config = dict(
    n_layer=9,
    d_model=768,
    n_head=12,
    n_kv_head=12,
    head_dim=64,
    d_mlp=3072,
    vocab_size=8192,
    activation='squared_relu',
    norm='rmsnorm',
    norm_place='pre',
    norm_eps=1e-05,
    positions='rope',
    rope_base=41600.0,
    rope_fraction=0.5,
    qk_norm=True,
    attn_scale=0.125,
    bias='none',
    tie_embeddings='early',
    parallel_block=False,
    extras=['local attention windows', 'shifted keys', 'normalized values', 'value embeddings', 'hashed n-gram embeddings', 'capped logits'],
    init='uniform',
    init_std_qkv=0.016,
    init_std_o=0.0,
    init_std_up=0.016,
    init_std_down=0.0,
    optimizer='ademamix',
    lr=0.000192,
    beta1=0.9,
    weight_decay=0.46,
    lr_head=0.00703,
    warmup_steps=246,
    schedule='wsd',
    decay_fraction=0.869,
    decay_shape='cos',
    final_lr_fraction=0.05,
    batch_tokens=65536,
    seq_len=2048,
    doc_mask=True,
    train_tokens=881600000,
    steps=13453,
    dataset='wikipedia_en',
)
Each number is 128 + 32 x the weight over its row's rms, rounded and kept within 0 to 255. Layers, rows and columns count from 0. The size above them is the row's rms in percent of the matrix's.

# layer 5 MLP up, 3072x768, rms 0.0207, rows 1582-1781, columns 544-575
size [101  98 100  93 102  94  97  93  93  99  87  96 101 104 100 103 102 100 103 100  96  92  97 101  93 102 102 109  97  98 101 101  96  98 106  95  98 106 100  92 100 100  92  96  94  92 101 100 103 101  99  99 101  99  98 100 108  98 110 105 100 105  97  99 104  95 100  96 106 107  96 102 103 111  96 100 105 102  93 111  99 109 103 112  92 101 104 101 112  90 109  99  94  95  99  97 101  98  91  95 100 102  86  97 100  88 112  92  95  95 108  99 105 101 104 107 101  92  97 103 110  95 108  98 105  99 102 105  93 103  88  96  98  98  97  97 100 100  92 104  94 105  94  96  98 101 102 103 107  99  97 107 101  97 103 103 102  96  96 100 101 101 100  95  99 105 114 101 109 100  94 101 100  99 103  98  98 109  94  99 104  94  98  89  99 102 110 103 101  95  99  93  96  92  97  95  96 100  91 107]
[[131 147 147 140 131  91 110 104 147 176 112 104 124 142 143 129  63 177 100 129 155 189  94 172 135 137 117 150 130 174 139  91]
 [ 99 145 183 144 129  79 112  86 141  82 164 164 153 133 190 152 125  66  86 190  90 109  86  85  91  86 139 136 147 126 128 132]
 [154  75 141  75 147 110 143 156 176 164 128 125 157 117 106  99 101 150 127 173 129 136  94 124 117  77 156 159 170 165 120 111]
 [104 125 109 168 143 169 114  56 168  93 213 183 109 109 122  65 131 134 112 121 172 105  77 135 120  62  67 137 164 112 166 114]
 [169 129 194 109 106 103 133 150 121 112 157 177 118 123 165  81 206 124 111 132  71 191 136 123  87 201 165 207 109 121 153 125]
 [121 126 129 116  96 191 130 154 152 146 100 203 129 169 172 100  96 141  88 122 116 130 131 167 173 113 138  74 137 202 100 201]
 [ 86 129 201 104 113  76 114 145 130  94 111 121  69 126 124 141 193  99 114 161  97 123 152 156 117  82 121 116 176  63 174 142]
 [129 155 121 123 159 123 142 132 111 115 142 140 139 123 141 162 120 145 151 126 116 120  86 161 158 164 175 147 170 112 104 118]
 [150 160 191 149 104  97 106 139  97 169 121 110 156 173  94 182 122 102 181 113 164 164 135 141 119 167 134 116 131 192 152 167]
 [175 124 132 135  83 113 162 106 124 104 138 102 185 138 118 111 141 118 132 128  97 196  98 176  88 177 124 134 163 141  92 158]
 [113 175 131 128 109  82 146 246 196 101 142 138 130 125 114 112 130  87 140 105 186  84 202 113 175 138 137 106 162 116 153  81]
 [ 73 182 110 141 198  91 139 108 156 108 167 129  75 145 123 144 117 153  92 167 113 145 130 109 101 122 101 167 175 167 191 164]
 [163 169 107  94 133 135  98 177 141 161 114 142 109 182 118 160  93 112 165 143 149 150  77  93  92 158 133 136  89 119 147  93]
 [112 132 112 108 158 136 118 135 126 164 129 124  98 115 178 101 198 132 157 127 154 110 117 154 168 126 162 117 130 107 131 131]
 [118 133 114 118 134 126 127 180 120 129  53 117 151 137 119  95 106 101 109 140  77  82 182 176  78 128 123  74  80 110 131 148]
 [150 184 192 153  95 158 138  76 162 157 158 136 139 158 121 119 121 162 105 132 153 135 148 135 150 172  83  84 172  67 121 160]
 [127 143 157 120  86 130 138 174 158  98 140 160 111 166 187 148 125  83 175 133 126 118 152 138 117  91 143 171 145  96 116 135]
 [122 182 146 156 184 131 113 152  80 197 121 120 130 126 190 138 106 195  80  97 139 101 166 141 107  63 111  95  85 163 128 115]
 [164 150 139 158 106  60  66 155 129 144 187 100 142 141 176  78  87  55  96 154  57 127 110 206 117 168  89 152 109 150 131 128]
 [113 106 118 175  93 133 100 142 144  70  82 115  68 124 144 158 126  73 154 126 160 104 102 156 133 112 158 122 128 187 123 120]
 [142 129 139 116 158 224 107 163 175 143 151 105  49 131 136  63 136 108 174 148  95 211  94 145  94 130  67  91 102  65 144 154]
 [131 113 157 153 168  85 140 121 124 113 136 149 117 124 156 168 154 129 143 164  86  78 152 131 114 104  68 141 102 143  72 100]
 [153 167 203 109 103 151 168 161 125 151  79 165  79 132  81 123 106 129 154 139 130 110 117 169 171 122 117 140 119 163 113  75]
 [135 125 112 153 156  95 121 102 125 128 134 108  90 161 134  46  84 106 123 150  89 108 160 140 147 126 105 177 101 128 125 141]
 [ 49 174 165  96  95 143 105  93 161 173 119 164 155 132 137 128 110 151  67 138 108 129 141 128 112 123 136 187 153 135  96 154]
 [127 156 113  94 130 167 107 139 137 114 113 160 125 121 146  80  30  64 146 177 110 161  85 122 111 117 156 176 130 156 119 140]
 [130 137 146  86 116 113 143 113 182 181  96 104 119 164 155 158 114 126 153 122 135  76 189 150  96 117  87 132 149 168  75 140]
 [149 199 122  92 147 205 154 179  90  61 135 158 144 133  96 117 114  40 171 168 154 140 119 123 127 127 128  99 131 223 135 118]
 [145 157 103 124 130 147 117 109 167 131 115 152  71 113 123 122 122 140 109 152 108  96 175 129  93 135 141 170 182 125 123  99]
 [153 167 140 112 109 120 108 173 149 113 140 176 114 147  99  54 148  83  97 162 110 126 146  91 103 112 125 171 147 170 202  90]
 [ 98 177 130 119 116 176  66 150 144 130 176 141  56 168 156  83 132 197 121 167 145 164 110 145  67 136  97 133 148 173 147 135]
 [114 144 163 147  72 126  90 154 122 110 174 131 116 129 127  78 137 137 143 127 143 107 147 173 135 107 118 125 116 182  98 118]
 [ 88 136 166  80  86 105 111 106 160  98 138 150 100 118 131 111 110 152 121  82  85 132 187 157 106 135 183 169 175 114 106 158]
 [165 140 111 136 134  91  97 190  98 155 144 150 129 123 146 119 165 196 134 107 124 122 114 140 110 101  61 129 151 149 118  78]
 [174 147 152 101  89 109 169 150  96  94 148 108 125 132 118  83  78 104  92 152 137 127  95 113  58 129 123 152 164 128 162 124]
 [ 96 162 111  64 158 141 139 141 127 123  93 148 125 139 146 141  96 138  52 120 148 110 166 166 165 119 127 158 164  92 164  90]
 [157 118 106 145 158  69 132  65 113 137 120 126 155 159 114 150  67 144 185 151 143 148 140 116 107 188 113 134 160 147 129 131]
 [ 94 137 171 164 166 112 132 150 149 170 160 158 144 135 132 178 144  99 111 149 143 129 155 165 137  85 136 146 118 113 146 105]
 [125 128 109 129 133  77 101 124 227  97 154 122 126 116 185 147  75  84 152 142 109 143 118 134 141 116 110 115 105 174  89 152]
 [104 181 134 134 124 161  92 149 115 164 138 176 106  91 153 127 120 165  67 124 167 170  91 148 135 101  84 177  85  87 123 172]
 [182  95 146  94 130 161 153 115 117 124 150 106 145 153 104  89 159  97 151 100 106 144 118 168 159 121 107 154 157 130 130 151]
 [156 121 151 151  83 151 103 163  90 128 102 169 164 162  84 183  76 163  87 181  80 171 145 127 114 127  97 143  89 179 180 100]
 [140 146 135  61 155 127 155 160 241 167 147 143 117  98 119 140 121 152  87 113 101 155 150 109 182 178 133 123 162 115 114 143]
 [116  78  73 111 117 151 109 127 128 147 128 100 108 136 116 146  88 140 180 150  62 191 203 123 161 139  83 141  89 140 146 139]
 [152 119 153 139  90 129 129 136 104 181 128 179 122 109 150 182 122 141  78 149 136  93 148 160 163 153 118 181 107 164 143 136]
 [163 182 111 138 128 115 147 132 155  92 106 143 155 148 139 155 154 146 117 149  98 148 193 179  95  95 141 135 130  97 127 180]
 [121 103 147 121  82 151 105 112 146 129 155 176 136 181  90  94 123  64  57  57 112  88  56 144 145 159 117 105 100 133 112 133]
 [103 107 142  85 122 160  86  90 108  94  93 142  93 123 106 166 113 144 115 148  93 108  37  86 137 167 174 108  95 170 194 123]
 [139 165  54 119 160  95 108 173 154 131 146 138 158 107 145 132 161  90 157 155  71 116 134 171 140 156  84 142 105 136 137 103]
 [144 176  62  73 168 207 127 124 148 117 100 128 171 144 144 135 112  66 102  88 137 155 157 190 178 153 116 104 219  97 111 116]
 [107 128 143  99 130 114  95 122 145 164 173  98 133 102  99  87 165 127 120 126 104 129 140 176  82 112 158 155 183 131 131 140]
 [159 112 134 117 107  83 144 124 124 157 131 109 136 141 113 171 142 163 128 157 103 133 183 162 135 189 119 139 118 126 157  71]
 [101 164 145  62 139 119  75 141 156 147 120 177 169 173 141 127 179 127 119  80 145 163 128 120  99  97 105 134 141 182  84 134]
 [ 87 126 118 100 175 176 123 100 126  87 158 164 103 150 107 114 123 114 101 118  56 153  87 108 153 161  38 160 160 162 175  90]
 [139 137 161 121 119  85  71 115 111 195 115 126 126 132 146 170 132 140  96 137  73 118 128 136 149 152 132 164 156 190 177  90]
 [133  97  81 159 185 115 111 192  70 202 125 165 141  93 143 107  91 162 141 153 112 157 149 133 127  81  83 122 148 134 102 103]
 [ 93 132 137 117 118 116  90 172 113 149 176 160 120 144 167 134 103 138 169 131 134 122 139 129 119  98 113 104 118 117 141 129]
 [162 152 155 127 119 162 118 183 148 106  96 169 111 158  82 137 129 163 115 145 104 115 149 142 161 139  94 151 109 139 130 152]
 [167 154 114 113 148 113 113 102 143 154 151 142 174 155 172 210  54 186  83 138  73 107 116 165 165 128 121 123  97 165 116 114]
 [166 116 108 119 138 162  81 153 113 126 122 161 115 149 126 141 135  85 161 142 112 131 135 105  70 157 189 157 168 115  90  69]
 [128 120 125 109 110 117 109 139 103 179 103 125 141 115 173 118 110 129  83 146 135  94 163 109 136 163 160 102 121 135 131 104]
 [ 76 103 139 152 136 119 118 182 131 168 121 122  95 155  91  95 173 195 134 140 140  95  98 125 143 161 121 141 105 129 155 106]
 [121 146 172 109 108 138 118  91 136 152 141  62  87 131 146 144 135 144 173 119 110  70 133 208 102 106  90 165  59 123 113 137]
 [122 101 126 118 119 118  71 148 155  78 211 192 147 103 131 111 167 171 162 139 163 151 172 113 107  65  79 167 162 102 143 142]
 [ 92 118 121 169 165 115 138 175  78 122  90 151  93 161 130 141  78 146  98 143 101 129 149 156 125 104  78 144 177  76 127  83]
 [174 131 115 126 191 168  83  90 106  98  93 162 148 140  68  92 144 164 158 172 135 155 134 147  43  97  83 136 127 173 144 100]
 [102  92  77  96 168  96 128 147  75 100 132 128 102 134 159 108 175  92 131  81 137 161 138 168 105 155  84 185 107  97 162  86]
 [139 101  89 121 168 132 106 130 113 135 109 163 104 118 109 133 127 157 113 125 134 115 154  63 148 150 102 146 172 144 131  89]
 [126  72 115 103 123 149  88 134 116 142 158 105 143 186 167 153 109 113 104 132  97 140 155 183  98 160  98 134 164 138 179  64]
 [110 138 107 150 167 131  88 138 152 184 147 194 131 117 136 114 101  89 191 156  42 157 144 165  97 161 151 109 148 141 121 101]
 [156 152 139 115 154 135 143 179 140 128 128 101 114 168 112 124 145 112  63  85 137 123 163 111 124 149 103 133 124 128 186 196]
 [142 149  78 184 178  92 114 140 143 134 158 122 111 152 129  54 148 105 140 125 144  49 141 135 108  83  85 145 143 109 169 139]
 [132 144 125 143 139 137 100 129 155 160 163 185 112 120 199 147  77 127 135 159 120 117 120 164 131 112 127 127  87 196 104  84]
 [123 127 110  83 111 147 107 141 127 162 135 143 134 162 139 108  77  52 196 157 136 111 156 140  74 204 101 146  94 112 155 109]
 [123  96  98 161 176 131 121 118 127  64 111 140 130 142 160 166  40 188 152  81  85 140 157 139 155 171 171 152 137  80  96  82]
 [134 180  87 139 148 123 103 185 131 156  92 135 110 147 151  98 117 166 123 138 154 101 156  99 109 176 136 181 145 127 104 165]
 [ 95 176  74 147 149 169  91 190 103 145 120 166 141 127 191  98 171 138 104 207 132 120 126 175 139 114  89 143 179 109 112 101]
 [152 116 131 103 149 100 118 122 118 121  88 121 122 118 138  94  95 134  94 127 186 108 106 177  86 126 138 140 160 117 113 103]
 [120 119 134 119 129 166  91 163 130 113 158 162 111 171  88  72 121  53 126 125 172  85 157 101  72 211  81 182 223 133 153  95]
 [153 125 131 158 125 126 102 136 121 150 180 104 120 115 110  82 115  55  99 148 175  64 148 160  91 112 131 175 163 112 151 142]
 [116 152 143 131 108 131 124 177 135 109 120 167 103 167 120 125 126 155 220 147  87 119 145 164 131 131 129 144 128 162 169 187]
 [127 165 134 141 136 133 106 102 165 120 128 155 101 146  84 103 160 102 128  99  98 159 153 114  74 139 126 186  92 113 159 128]
 [ 97 126 162 184 177 119  56 159 102  59 115  83 146 155 118 136 129 105 118 141  80 129 170 125  99 132 149 114 138  90 114 123]
 [177 189 105 118  89 159  85 111 146 154  84  91  86 123 137 122 135  85  61 143  84 175  98 178 129  86 152 146 187 127 110 160]
 [151  93  97 128  89 168  85  90 143 162 151 150 158 127 155 187 110 159 148 161 122 139 156 151 132 138 137 122 109 153 129  71]
 [181 129 161 137 151  78  87 140 168 123  55 173 117 131 118 164 173 103 199  90  79 170 134 179  73  90 159 156 115 144 196 128]
 [181 132 164 103 119 116  89 172 175 122 206 127 161 126 142 138  89  97  85 151 114 138 225 187 156 198  89 178 167 116 195 168]
 [203 164 126 152 102 123 122 121 119  98  93 152 147 154 168 140 105 117 143 183  94  76 121 183 129  69  81 136 106 121 120 137]
 [161 131  90 110 144 158 129 159 155 133 172  96  74 120 151 112 112 181 152 159 144 121  95 182 170 101 108 113 194  96 127 120]
 [170 150  76 149 121 150  81 141  72 137 135 130 104 109 132  95 107 159 104  91 130 105 182 149  98 137  86  91 138  83 103 109]
 [150 121 141 131  99  59 106 136 189 129 185 109 148 134 173 137 128 110 108  62 200 153 128 124 115 173 164 152 170 152 109 123]
 [ 56 122 128 120 150 152  78 195 147 224 137 117  87 177 179 149 158 130 155 154 107 175 106 138 133 139 126 227 111 118  99 140]
 [145 170 126 147 161 102 125 113  95 141 197 179 164 155  90  97 141 108 100 114 153 125 102  92 159 103 109 112 115  92 157 100]
 [ 56 102 125 127 114 123 102 179 101 121 158 154  84 116 140 153 111  79 148 162 129 171  99 148 124 132 114 150 146 100 134 158]
 [165 111 144 114 115 151 105  94 166 124 144 133 136 121 124 117 137 149 131 119 123 116 145 200 122 146  59  77 107  67 138 122]
 [ 58 117 124 159 146 118  77 192 140 159 160  89 118 179 106 104 139 127 144  74  98 126 198 128 183 155  91 159 164  80 107 124]
 [125 111 177 101 152  72 124 110 189 122 127 123  98 153 171 144 110  56 136 137 126 166 116 191 127  80 148 132  90 105 122 113]
 [128 142 173 133 107  95 123 223 160 139 127 100 147 131 123 143 140 153 119 112 144 123 175 130 163 171  61 118 132 117  84 167]
 [ 94  98 147 185 193 146  88 164 167  96 118 175 159 152 157  71 141 101 157 119 108 149 101  98 188 151  95 166 116 162 127  98]
 [105 184 131 143  73 146  90 223 161  80 109 187  86 138 112 127 118 160 100 136 128 191 135 149 150 145 115 177 114 120 107 126]
 [101 155 157 123 184 169  82 164 182 197 200 155 163 157  95  84 136 133 142 147 126 144 111 169 163 149 133 137 141 188 151 110]
 [163 105  98  95 160 134 111 129 130 161 137 179 136 122 154 180 182  87  94 144 135 168 118 180 117 102 119 106 197 192  99  93]
 [161  77 170 136 110 137 157  98 139  91 101 119 115 136 129  89 108 154 117 141 157 186 154 151  77 103 104 129 162 129  88 119]
 [113 167 111 129 127 111 129 107 109 159 170 133 100 134 163  45 113 165 163 127 166 166  88 142  65 154 130 167 129 138 154 138]
 [115 122 125 130 162 109  77  95 153  98 129 158 113 174 127  90 148 110 110 152  62 113  85 133 146 146  37 199 128  79 160  97]
 [157 157 121 156 144 148 125  80  90 124 119 135 161 137  97 128 124 101 119 183 105 180 141 158 133 118 160 121 178 106 115 119]
 [172 175 142 121  88  71  86 142 134 141  89 153 184 107 161 115 132 112 156 174 156 140 122 198  55 113 119 238 118 199 132 125]
 [108 175 154  43 173 121 140 125 114 192 113  90  91 122 174 107 164 158 152 134 106 146 158 190  99 143  79  79 139 154  90 115]
 [ 79 126 173 138  94 154 106 136 109 118 133 162 146 184  77  89 113 107 130 220 137  74 111 161 125 119  95  97 188 155  88 107]
 [ 75  57 106 161 163 185 128 117  90 121  95 119 104 185 183 113  97 161 168 148  99 162 157 102 166 105  65 116 121 130 126  57]
 [136 125 173 105 146 109 165 126 167 153 156 112 112 144 158 115  40 111 124 108 153 144 164 122 152  93 133 162 104  85 114 168]
 [145 136 149 146 198 131 143 154 116 117 160 159 148 141 123  69 168 101 138 110 115 103 129 129 123  83  68 139  89 149 192  98]
 [ 68 130 100 145 127  89 102 130 172 146 109 134 128 147 137  72 105 122 130 148 102 100  95 138  93 110 164  95 168 162 122 156]
 [147  76 195  65 149 142 130 135 143 133 104 134  96 148  98 146  98 107 116 172 120 148 107 134 127 118  85 146 106 130 156 175]
 [148 145 141 148 113 130 165 170  72 120 128 143 121 154 130 105 113 135 157 144 111 174  89 115 127  87 131 126 148 152 180 133]
 [115 133 183 116 159 163 124 168 129 105  85 129 114 151 103 116 180 117 134  93 149 157  85 127 128 116 139 153 151 129 124  99]
 [ 97 153 176 134 115 153 112 125 186 145 138 137 172 145 180 136 112 145 126 135  79 118 161 147 157 144  99 131  97 194 143 149]
 [122 134 167 125 124 133 143 173 120 160 126 136 113 122 126  68  89 125 121 130 103 113 166 145 165 123 138 176  72 114 167 157]
 [139 106 120  95 106 169 140 119 176 125 113 126 137 160  90 146 161 172 160 123 152  92  95  91 137 143 102 165 125 107 172  78]
 [123 139 164 149 126 131  56 172 113  65 146 110 107 149 158 106 122 130 168 105 111 145 159  92 129 128  97 135 127 122 101 115]
 [150  97 153  93 135 101 109 109 114 143 126 107 140 138 146 165 120 132 113 109 115 119 125 106 149 154  89 122  78 140 122  96]
 [123  98 128 102  88 126 137 128 119 160  83 115 109 148 146 103 125 109  76 143 115 106 108 141 149 157  96 127 116 176 178 113]
 [128 156 139 135 102 122  93 120 104 130 112 148 124 147 121  83 137 144 133  79 102  75 151 155 116  76  84 100 137  81 147 103]
 [ 89 159 104 156 129 113 139 134 102 190 161  98 105 129 169 199 142 102 191 154  73  93 102 146 157 109  85 126 159 146 143 111]
 [208 106 143  79 126 132 137 123 105 106 172 178 120 126 133 114  82 120 140 139 118 108 138 156  91 154 143 160 101 108 151 109]
 [103  85 113 125 137 157 124 191 111 153 158 103  54 138  94 145 144 130 104 152 173  69 111 122  88  64  92 107 134 112  87 108]
 [132 192 119 151 115 133  90 134 189 149 106 183 180 116 210  95 186 135 104 102 117 130 123  98  99 149 109 186 162 114 124 142]
 [ 62 113 169  96 120 129  85 192 119 138 208 151  93 157 114 122 163 109 119  74  94 133 164 154  45 172 177 144 145 131 123 153]
 [161 147 148  97 130 112 135 141 138 104 104  68 184 122 106 138  97 160  92  96  95  53 112 118 131  92 100  80 103  90 122 117]
 [153 177 157 166 111 164 111 111  99 153 137 116 176 158 108  75 135 127 126  83 122  35 127  95 121 169  68 126 181 157 120 132]
 [ 88 112 122 135 189 159 134 131 142 114 114 100  93 172 119 141 106 101 134 150 112 141 150 175 120 119 128 131 138 121 176 119]
 [ 92 188 128  72 165 133 142 206 138 150 161 106 153 146 139 163 129 104 149 115 114  99 169 126 120 156 140 172 103 172 135 106]
 [ 50 159 187  72 186 170 102  95  91 150 118 143 113 155 105 162 141 188 141  93 159  99 100 198 169 185 136 141  97 161 162  86]
 [142  74  57 131 151 130 130 118 130  89 172 180 191 136  82  77  88 117  94 110 107 148  93 164  15  99  78 135 121 150 124  69]
 [126 103 156 107 144 183 133 102 155 153 151 140  92 161 158 108  97 134  97  82  88 126  74 140 125 153 143 174 166 105 125 123]
 [107 123 106 117 121 158 129 109 142  73 104 136 123 103 155 170 125 144 121 127 135 123 124 169  96 142 106 180 166  68 155  80]
 [201 106 175  81 126 109 111 148 157 107 169 145  85 161 125 123 129  69 139 127  93 145 162  91  70 122  81 163 109 113 160 143]
 [111  87 165 102 104  48 122  84  60 110 192 145 167 101 165 136 107 171 127 130 131  75 185 160  97 126 165 128 114 112 131 114]
 [ 71 145 172 132 152 114  90 158 148 134 127 124 140 192 147  83 134 103 163 146 128 110 188 157 140 116 158 184 156  96 126  88]
 [123  92 184 155 135 108 116 131 140 101 171 150 137 150 154  70  86 142  91 143 155 182 149 123 109  75  75 114 137 144 166 168]
 [158 117  94 108 155 110 115 141 138  99 133 182 102 123 180 142 138 145 123  91 173  75 113 159 108 130  70 136  98 181 136 173]
 [124  91 140 102 122  92 110 197 136 168 159 127 127 155 169 150 117 139 146 142 136 132 160 129 106 151 140 147 183 122 153 137]
 [142 136  77 135 114 171 175  90 138 129 160 158 155 181 108 130  97 120 171 103 144 155 123 130  92 125 122 141 162 116 174 148]
 [151  85 109 125 145 103 132 182 149 163 129 159 144 160 169 133 106 120  85 214 162 136 124 102  91 147 126 111  91 155 117 112]
 [156 150 195 141  68 132 128 122 109 124 134 133 113 136 150 111 158 141 118 112 148 135  95 136  86 124 153 127  98  73 122 141]
 [ 94  88 177 160 102 162 133 136 143 110 107 153  77 168 161  95 148  72 128 111 101 195 149 125 120  81 161 145 194 131 104 163]
 [ 99 119  73 105 141 174 117 164 105 122 145 119  88 171 187  96 160 122 111 155 102 124  99  97 142 116 159 112 137 156 184 123]
 [168 142 130 133 143  88 125 187  51 124 173 131  98 127 144 119 121 104 126 137 150 108 182 127 140 210  64 138 144 143 187 124]
 [129 148 110 141 138 147 120 141 138 107 149 178 179 131 142 160  54 139 141  79 145 106 120 152 148 170 140 140 135 114 122 108]
 [123 122 182  83  96 138 109 150 151  95 153 133 144 115 100 125 157  93 167  59 170 179 195 139  86 131  84 131 141 130 125 127]
 [145 150 145 117 161 137 115 224 160 107 103 131 109 128  93 126 114 156 138 105 120 148  74 110 189 106 127 196 115 219 124 149]
 [133 172 114 106 104 102 126 108 205 124 101 177 121 170  69 158 132  58 164  99 113 176 113 139 149 118  81 126 116 137  76 105]
 [114 146 170 105  89 135 119 150 101 169 191 152 114 188  68 123 124 178 142 120 119  70 139 159 146 152 171  85 130  91 160 119]
 [147 178 123  71 144  73 113 119 116 143 153 122 169 148 162 182 129 149 112 181  96 112 105 135 120 108 124 127 126 111 138 173]
 [155 199 128 109 191 123 106 110 139 113 106  95 123 141 167 141 123 118 126 171 160  96 166 154  92 195 115 135  74  87 167 155]
 [161 134 122  73  99 131 120 142 134 122 155  94 146  98 162 142 138 141 132  91  70 156 139 138 112 135 151 111 152 123 133 129]
 [ 86 104 170  91 120 147 145  96 127 158  97 105 151 103 166 127 150 164 157 147  79 107 127 161 161 153 152 141  43 141 119 131]
 [ 65 124  97 109 191 152 111 146 120 194 101 209 134 120 111 113  68 176 175 109  94  96 143 109  87 129 112 144 116  71 154 175]
 [107 106  90 162 143  75 140 105 197 129  75  85  99 167 135 135  88  78  55 144 119 153 118 126 173 120 121 118 167 115 145  86]
 [105 125 171 132  88  89  86 167  94 119 110 136 149 121 129  64 143 114 139 158 112 122 124 113 105 119 120  80  98  56 176 162]
 [ 98 162 120  94 126  48 121  95 167 175 133  98 161 126 140 132 139 164  85 125 127  82 164  88 168 136  94 134 158 120 157 154]
 [158  96 142  80 157 119 154 127 161 136 108 139  93 172 171 129 180 165 154 179 129  73 133 167 107  78  65  87  73 157 175  75]
 [147 133 157 126 136 117 137 129  59  82  84 114 109  91 160 121 130 141 212 125  93 155 129 127 128 122 133  84 109 158 176 109]
 [ 74 102 124 138  85  56  72 135 165 163 130 127 149 157  76  77 143 109 141 109 162 102 101 158 110 115  52 178 161 161 109 135]
 [128 122  90 112 104 136 117 112 101 131 101 117 120 193 150 188 114  89 126 118  93 105 129 163 134  90  68 160 136  82  83 119]
 [ 96 104 109  93 145 167  97 148 141 109 173 143 161 159 106 145 108 103 166 119  85 108 117 134 108 141 129 142 116 173 156  80]
 [ 77 154 104  52 164  99 116 120 148 124 164 142 187 118 181  85 122 190 183 121  91 154 107 226 133 134  91 136 138 176 218 125]
 [136  91 148 101 132  89 127 136 147 125 158 136  42 162 111 145 144 132 110 116 126 148  84 124 106 130  87 221 113 170 107  67]
 [104 152 183 111 125  98  71 143 142 111 100 130  96 160 183  51 159 200 156 127 121 117  78 146  43 150 124 161 164  88 114 117]
 [139 118 142 115 125 100  57 128 131 178  96 136  93 143 159  94  76 165 146 146 123 135 137 144 138 161  89 192 112 140 145 140]
 [ 98 129 159 130 114 133 118 132 158  76 117 151 130 142  82  69 116  77 105  94  92 122 123 112 133  93 137 126 109 111 135 143]
 [174 158 177  94 119 117 116 116 119 108 111 145 131 166 139 171 144  67 177 138 117 112 103 149 152 137 114 171 105 111  80  88]
 [164 119 195 109  87 101 131 143 140  94 110 109 118 114 142 118  77 107 148 128 136 116 135 150 100 180 129 131 118 181 111 116]
 [121  99 144  84 171 153 131 149 152 116 137 126 151  94 184 113 124  94 106 115  81 128 139 168 125 194 127 123 121 104  94 100]
 [108 154 167 109  99  76 100 148  83 131 236  94 142 122 198  74 116  94 135 156 166 171 198 134 101 140 126 164 138  88 140 119]
 [128 151 130 171 124  92  96 118 194  98 152 225  73 153 138 147  81  89 112 159 118  96 170 187 167  97 191 127 123 131 190 108]
 [101 141 159 117 121 175  65 120 175 143 131 119 144 177 112 168  87 142 144 101  92 166 110 101 126 169 142 169 137 106 166 159]
 [139 107 134  91 129 125  80 149 173 169 115 169 114 131 132  89 151 106 159  96 136 140 144 162 153 100 178 157 129 142  99  79]
 [122 127 113 125 119 143 106 152 128 110 171 119  60 142 208 161 147 156 155 112  99  90  98 142  57 174 128 182 150 111 138  37]
 [161 112  93 128 140 148  85 180 121 155 100  91 152  95 180 142  83 119 140 152  55 121 134 102 134 139  79 182 134  88 134 103]
 [169 147 123 125 143 132  95 125 129 166 126 112 123 164  96 158  86 124 121 114  78 106 132 110  95 101 101 129 124 174  87 131]
 [ 86  93 164  76 147 140 142 126 124 135 136 144 142 132 229 154  99 113 120 151 161 189 137 161  96 176 135 172 143  95 186 107]
 [105 157 115 118  97 136 113 154  98 108 122 142 132 125 124 176  98 159 139 138 159 138 154 145  80 141 140 144 155 122 127 110]
 [169 183 160  96 151 112 135 149 133  81 100 154  94 153  79 109 114 155 175 161 108 223 165 160 138  98 131 150 152 101  84 135]
 [127 150  72  81 179  56  63 153 176  98 126 162  89 155 164 126 161 125 118 184  86 122 164 162  98 136 196 156 134 135 197 120]
 [ 95  71 103 167 145 146 162 136 122 131 115 108 125 131 111 117 145 162  81 183 139 102 125 144 128 161 154 128 145 149 220 101]
 [149 164 126  90 145 134  77  90 104  97 117 139 109 140 140 167 140  78 173 139 126 108 179 212 164 165 109 108 155 105 115 104]
 [ 61 126 153 138 188 131 118 134  87 173 164 138 143 161  97  94 152 110 144 166 168 145 140 140 130 157 115 155 114 143 151  96]
 [ 61  95  74 144 106  61  72 165 163 129 100 145  74 155 162  84 113  78 111 181 161 123 121 127  68 116 148 125 174 119 118 177]
 [110 125 102  69 174 118  67 141 163  93 147 122  67  84 187 119 136 194 126  70 150 158  93 138 134  90 135 158 166 131 121 142]
 [159  74 144 129 141 110 133 115 119 151 111 116 118 153 100 115  58 155  79 129 111 124  87 155 107 142 148 112  96 136 166 112]
 [153  73 114 107 117 172 112 158  89 102 120  73 138 154  86 142  98  92 150  78 125 168 119 104 117 110 123 138 116 125 131  55]
 [119 167 127 126 165 128 143 166 136 151 131 186 132 158 142 135  96  68 140  90  65  69 107 179 159 127 110 141 131 124 124 118]
 [129 168 148 131 116 136 130  85 158 124 162 116 139 151 122 123 139 111 157 152  69  82 140 110 152 201  92 157 133  69 143 118]
 [111 180 132 157 136 136 120 120 130 157  93 150  52 125 136 130 127 111 157 164 182 112  67 117  87 139 137 162 178 140 122 145]
 [118 151  62 184  86 103  81 113 125  92 112 148 151 131 206 137  97 212 107 163 124 138  71 132  89  88 122 128 138 163 177 168]
 [117 114 132 122 111 160 109 134 169 101 124 165  88  97  90 149  96 161 159 189 125 117 113 117  99 175 109 134 169 177 135 127]
 [134 190 156 109 110 195 131 130 131 131 160 125 158 162 130 188 104 167 114 111 151  54  48  99 145 141 105 157  89 125 166 170]
 [128 153 124 145 112  89  88 123 142 187 101 113  95 101 146 150 110 135 127  74 170 125 155 151 135  90 159 148 123 120 134 121]
 [164 104 118  94 149 156 111 179 140 152 143 149 176 167  86 147  89 146 124  62  88 162 178 125 171 162 159 119 123 164 124 139]]